From a checkpoint of a small transformer trained on Wikipedia: 14.5M parameters.
Each number is 200 + 30 x the weight over its row's rms, rounded and kept within 0 to 999. Layers, rows and columns count from 0. The size before them is the row's rms in percent of the matrix's.

# up: layer 2 MLP up, 704x256, rms 0.0589, rows 586-602, columns 128-191
# down: layer 2 MLP down (transposed), 704x256, rms 0.0587, rows 586-601, columns 128-191
# gate: layer 2 MLP gate, 704x256, rms 0.0585, rows 587-602, columns 128-191
up586,097,188,205,232,201,170,225,188,255,180,163,191,210,204,222,199,243,201,208,163,172,214,240,202,241,238,206,167,223,201,217,210,128,142,200,226,207,188,175,238,238,244,209,218,191,183,174,187,177,220,210,244,178,190,285,214,216,119,178,202,249,201,208,181,147
down586,096,173,199,226,185,182,205,185,309,188,178,190,221,199,209,194,210,197,233,199,211,193,216,195,199,217,164,171,206,230,189,163,157,146,205,204,190,139,190,229,254,255,200,228,216,159,158,210,195,205,225,220,182,226,296,223,227,148,198,232,263,193,177,189,156
gate587,113,209,202,213,167,228,222,172,185,132,165,143,194,235,172,215,222,205,221,168,210,230,158,171,151,179,147,207,167,191,188,224,166,196,229,197,209,146,234,231,177,203,146,192,211,223,206,147,220,186,184,193,240,201,148,179,170,176,173,167,207,192,221,166,209
up587,101,115,196,180,150,211,228,198,147,182,181,232,174,217,286,196,227,157,193,250,175,172,178,190,189,192,193,210,176,167,222,176,175,188,248,167,236,215,247,209,179,204,207,234,158,234,247,217,195,243,186,209,188,201,218,126,212,235,189,238,223,260,174,195,166
down587,102,284,199,221,240,180,163,195,173,211,204,170,214,191,116,204,162,233,201,181,249,213,215,206,198,208,211,232,210,213,167,191,205,220,154,241,164,157,148,204,235,198,180,191,221,173,174,183,189,136,209,187,231,202,152,249,168,167,172,153,201,142,239,197,238
gate588,097,173,204,178,248,234,231,162,214,181,203,181,223,216,168,196,253,165,213,230,161,187,205,179,218,211,159,205,144,225,161,209,196,187,231,203,210,161,201,253,170,217,153,201,165,252,171,201,186,123,222,196,208,195,205,219,174,183,190,175,195,169,211,190,128
up588,100,171,207,248,220,212,179,202,184,239,244,225,153,193,216,166,191,214,172,176,194,182,202,197,242,218,226,197,224,242,222,192,205,210,191,150,217,181,207,207,176,138,188,223,236,206,188,167,171,198,224,186,182,245,220,209,165,231,192,220,224,181,205,137,177
down588,096,215,216,188,160,198,203,228,227,169,144,199,228,195,187,229,190,207,228,222,249,251,191,175,148,162,189,164,193,150,228,198,174,196,197,224,179,241,174,170,234,238,195,191,176,173,200,229,207,243,166,196,211,182,196,157,222,137,188,148,182,248,187,202,236
gate589,105,165,239,177,181,190,174,206,197,189,223,190,257,204,180,185,191,217,143,183,230,148,136,199,228,199,147,208,152,186,146,153,211,228,230,197,191,177,240,210,193,215,193,195,121,246,189,194,254,207,182,173,238,188,182,172,227,192,210,185,162,216,212,190,168
up589,106,166,246,176,161,213,199,210,202,232,233,202,218,168,150,224,206,182,196,177,196,187,206,172,204,180,188,227,242,197,205,184,248,182,145,177,207,191,155,191,188,193,187,178,190,210,177,150,198,205,180,250,214,206,160,206,200,251,231,187,238,238,217,223,181
down589,105,158,232,254,244,150,161,183,208,179,186,171,220,196,195,207,228,231,157,156,216,161,127,214,223,209,157,211,176,163,173,200,165,223,236,223,219,152,270,213,173,204,190,210,153,199,276,217,225,252,207,118,215,210,211,189,198,173,212,175,172,204,168,215,202
gate590,096,204,198,217,229,250,224,217,158,214,209,229,177,154,209,163,227,118,164,258,168,256,191,241,210,186,192,183,205,134,249,161,222,242,199,237,211,202,266,217,186,244,189,174,216,206,207,255,209,260,184,203,157,188,171,200,217,155,253,235,190,208,221,226,254
up590,099,235,166,184,206,144,151,200,291,165,245,176,227,194,209,223,171,205,209,213,240,215,250,229,213,189,207,170,184,278,209,221,208,179,173,221,214,246,156,230,207,178,199,184,193,213,200,269,160,151,160,235,181,205,235,189,157,205,184,184,207,206,216,172,223
down590,094,208,181,182,201,220,209,195,219,166,213,170,251,219,190,244,205,187,169,201,230,192,218,238,169,157,181,205,222,195,208,219,167,210,206,172,202,191,124,256,192,194,241,214,172,219,169,197,139,189,234,232,161,215,201,194,172,183,184,166,177,220,198,200,214
gate591,096,179,222,210,176,143,156,155,200,229,183,171,194,196,229,177,204,215,169,233,174,185,220,239,181,205,170,167,204,160,217,244,216,187,240,159,228,211,173,204,123,192,159,205,205,211,234,191,171,206,212,227,193,162,192,202,254,195,179,183,229,208,206,182,227
up591,091,236,209,211,169,255,202,240,176,190,194,239,193,240,156,208,207,175,212,166,197,186,193,155,215,220,170,165,172,199,218,161,252,161,219,198,166,156,210,235,165,244,208,208,224,239,190,196,193,253,247,197,175,162,178,182,210,170,180,221,123,194,193,260,177
down591,093,211,175,224,236,189,191,248,200,190,262,232,177,223,181,186,184,224,198,177,196,187,226,213,215,182,190,248,226,199,214,204,218,212,205,165,199,201,192,185,243,232,224,212,219,247,163,192,211,147,185,194,175,258,235,220,158,229,187,210,192,187,176,221,195
gate592,087,174,144,217,154,190,224,235,221,227,138,214,204,188,200,142,241,167,181,230,152,196,198,158,137,174,213,208,186,196,234,231,245,201,227,186,163,211,245,222,169,220,164,250,228,231,181,205,167,168,147,231,184,168,249,198,171,204,176,195,252,161,239,194,202
up592,090,177,272,204,189,200,221,139,206,199,205,195,181,102,163,192,258,140,216,218,209,199,181,177,176,193,136,219,179,131,184,195,157,205,167,227,150,207,194,227,165,241,205,191,218,208,199,179,161,202,204,211,155,201,182,192,228,220,206,192,213,237,184,214,186
down592,090,239,126,157,207,177,176,230,182,214,235,187,206,228,248,224,188,281,137,211,195,189,214,237,214,157,261,182,169,235,201,220,199,235,203,159,242,168,181,173,228,154,245,208,171,213,210,258,201,167,220,197,239,211,190,229,191,202,220,209,161,192,214,206,239
gate593,134,211,243,228,212,208,224,232,182,194,205,175,225,174,189,177,229,197,213,202,232,206,219,195,195,191,153,163,190,223,231,236,193,198,267,155,172,231,214,189,179,189,156,193,188,227,166,172,234,186,197,203,203,165,169,204,235,173,213,180,213,223,266,136,203
up593,117,227,152,140,197,171,196,210,203,231,166,207,206,208,178,181,131,220,226,191,195,245,200,198,215,212,188,225,207,197,148,213,247,200,140,222,189,131,227,237,235,188,205,192,215,187,195,176,229,175,196,163,203,199,217,165,178,191,164,211,172,202,199,217,140
down593,102,187,263,211,201,195,191,229,220,160,222,206,210,215,199,211,279,171,168,214,226,199,197,205,174,174,200,167,199,213,243,169,149,170,300,180,210,254,172,154,210,172,194,200,190,192,173,192,189,216,178,236,192,192,188,221,248,211,216,172,226,222,210,185,254
gate594,101,197,221,169,225,207,196,198,174,182,212,176,163,166,211,234,234,320,202,183,205,227,224,190,199,246,162,188,176,243,202,197,209,149,190,117,212,219,243,227,228,252,200,178,184,200,207,185,189,228,216,228,182,190,244,191,210,218,190,198,236,272,189,226,165
up594,107,223,211,177,186,234,202,239,244,178,186,161,188,180,234,239,218,234,220,188,209,292,195,192,179,255,172,198,154,203,220,213,210,156,207,180,232,236,210,234,172,208,155,159,190,164,147,191,199,202,212,220,193,237,238,228,228,228,164,219,203,192,238,212,144
down594,101,223,218,197,179,184,181,204,225,195,226,196,205,227,147,156,185,95,222,197,145,179,195,205,162,134,238,222,208,181,230,208,145,236,222,292,170,201,161,176,195,157,182,216,208,218,202,231,204,177,159,187,242,201,167,221,208,196,184,225,156,160,197,193,223
gate595,099,136,207,205,159,212,157,145,156,215,149,219,203,207,227,208,209,227,190,171,204,204,166,231,214,151,210,230,158,148,207,197,146,219,195,218,226,212,275,207,163,247,192,136,138,201,188,229,206,176,206,197,167,193,223,209,253,214,197,204,242,201,198,206,185
up595,094,234,177,205,170,210,255,159,247,171,195,206,197,257,228,215,151,206,186,197,251,189,194,176,180,192,216,180,247,259,213,205,202,198,187,146,243,161,185,213,203,150,183,221,160,226,192,226,152,207,152,188,230,145,219,197,198,184,149,184,241,216,214,236,171
down595,093,259,242,202,254,174,243,215,221,192,267,234,244,243,219,198,178,190,212,193,166,222,246,200,150,220,224,118,196,215,232,224,200,185,153,214,213,175,162,178,232,176,200,198,180,170,239,183,164,238,205,156,252,249,146,173,197,148,252,217,183,214,179,262,172
gate596,101,145,209,266,203,254,180,172,162,212,207,258,166,175,211,231,191,168,252,193,218,180,205,179,194,198,186,205,191,176,224,215,204,242,206,141,272,148,261,248,159,263,168,209,210,214,194,226,200,194,190,179,130,209,130,196,191,165,264,202,218,178,229,202,194
up596,098,204,134,206,156,221,246,212,198,223,177,159,226,169,167,192,229,221,215,163,174,216,192,232,208,230,134,222,235,210,225,237,165,171,214,174,207,185,219,267,162,221,178,179,138,203,180,164,189,200,184,184,167,185,150,223,186,168,196,223,181,219,199,211,183
down596,098,230,266,141,234,153,160,235,194,189,211,165,234,221,210,189,214,211,173,257,179,209,225,160,169,164,236,179,186,224,213,166,208,223,191,229,172,211,180,206,225,127,235,210,239,206,191,205,223,191,216,215,255,220,270,208,249,216,174,175,173,205,214,132,214
gate597,107,194,165,193,250,175,165,190,209,211,219,220,181,225,231,214,163,212,172,216,195,167,222,265,209,151,216,206,164,206,206,206,233,199,210,232,138,267,205,157,236,202,156,160,197,194,210,189,180,205,175,225,200,228,213,129,188,229,184,212,222,157,177,233,241
up597,103,205,215,212,182,152,192,177,200,224,193,196,187,247,208,193,192,207,172,161,198,166,192,196,196,206,283,200,218,172,192,187,192,190,207,202,287,167,187,171,244,229,265,210,272,227,190,187,186,208,244,220,222,199,134,206,213,232,226,187,220,242,217,232,173
down597,102,190,219,173,207,212,181,209,190,207,180,173,238,226,226,217,154,205,159,151,202,190,173,237,237,178,228,212,155,227,204,204,212,224,237,211,187,224,210,174,222,214,143,158,213,226,212,189,200,194,193,180,209,213,161,134,187,242,191,201,209,158,201,192,219
gate598,101,204,215,183,258,245,191,160,173,212,168,153,290,223,173,219,194,198,258,143,173,191,202,215,255,175,187,236,213,274,233,169,162,136,193,218,192,237,257,246,205,209,202,211,228,212,182,235,221,161,139,159,188,150,196,219,183,160,210,187,163,202,190,193,170
up598,101,225,227,190,188,211,208,199,208,216,194,217,148,195,196,156,195,187,165,233,179,167,211,186,179,169,197,189,160,218,212,207,237,233,225,260,181,217,169,163,225,227,283,194,249,175,223,224,188,207,199,188,149,223,188,225,225,257,213,256,189,167,213,183,227
down598,099,176,199,207,224,222,188,184,189,196,204,149,276,196,149,272,197,195,264,156,161,205,212,290,289,198,206,252,246,229,180,157,167,150,135,200,195,220,226,254,193,174,194,215,206,217,186,211,182,195,153,231,207,184,215,227,189,123,210,178,175,215,172,199,183
gate599,099,198,202,227,144,205,224,153,259,230,210,201,167,260,176,226,167,152,238,261,174,207,142,201,277,215,239,219,180,212,179,140,244,212,207,218,248,187,163,176,188,181,160,199,237,213,223,185,238,207,202,182,163,255,181,167,229,193,194,192,179,230,199,190,183
up599,098,213,197,134,181,221,239,136,213,203,181,163,179,212,196,183,215,136,261,224,201,255,158,198,229,201,190,197,210,213,185,152,189,197,185,219,167,158,194,263,206,184,173,228,239,210,193,191,265,193,218,201,186,215,203,204,229,162,206,248,181,180,248,185,181
down599,101,218,233,141,237,192,219,216,191,214,178,167,200,153,199,150,232,178,235,187,228,211,175,215,143,195,183,200,224,212,222,231,145,202,180,182,157,194,245,272,248,168,209,207,217,214,220,198,202,205,229,263,221,205,224,231,232,220,225,194,231,172,229,178,191
gate600,106,229,232,167,244,205,142,193,201,144,218,194,243,193,193,163,235,244,237,230,248,200,154,183,233,148,257,195,193,207,245,235,193,187,233,164,130,210,198,180,168,185,150,192,221,224,148,251,212,185,218,196,195,185,185,201,238,143,241,204,147,195,239,188,196
up600,102,180,238,221,214,215,193,229,162,222,201,223,165,155,237,194,214,153,187,220,232,197,246,183,179,158,165,163,271,206,236,209,162,192,192,196,169,189,225,213,150,188,215,253,190,163,233,155,212,191,176,197,208,174,213,214,196,230,177,157,233,232,233,182,200
down600,099,225,144,216,193,192,229,188,235,209,222,212,230,216,184,174,155,230,209,167,185,191,195,215,186,239,219,215,138,195,177,216,232,218,164,208,258,242,190,234,266,207,205,112,219,257,194,241,195,176,213,241,218,231,202,209,158,183,211,248,188,176,168,229,201
gate601,100,201,223,193,190,186,212,249,151,183,239,175,246,207,184,182,163,167,185,228,191,191,195,178,210,202,218,199,215,220,217,248,234,195,174,230,210,235,204,158,217,204,184,231,186,207,196,204,219,202,212,222,176,184,197,167,214,206,199,198,248,190,205,229,214
up601,101,195,251,249,194,229,251,208,131,143,215,195,192,185,145,166,198,228,164,229,175,170,178,155,165,158,168,182,201,211,244,230,192,186,183,220,202,186,174,210,146,218,197,158,179,213,168,212,217,206,190,219,195,159,201,191,205,152,149,155,188,218,175,209,197
down601,098,193,193,215,198,207,212,149,207,217,188,167,150,171,192,218,233,251,208,235,204,130,174,213,170,149,189,171,205,186,210,146,187,241,211,157,189,150,198,241,231,216,206,193,215,227,226,193,161,213,208,165,241,182,174,213,189,151,153,200,192,251,178,197,163
gate602,094,202,192,196,155,217,252,165,205,243,167,186,202,177,133,198,191,267,216,173,261,214,237,220,173,173,236,194,190,206,196,166,177,176,141,201,204,211,199,208,184,208,208,190,247,132,191,223,186,199,164,173,183,192,207,200,211,215,163,150,236,231,156,197,169
up602,099,241,183,186,137,221,265,216,264,179,156,157,182,246,190,194,231,230,209,165,223,255,213,184,180,196,155,198,123,186,173,191,134,184,197,167,217,222,171,224,167,163,163,149,231,175,140,198,222,182,165,166,188,176,242,194,231,196,226,176,204,154,229,205,189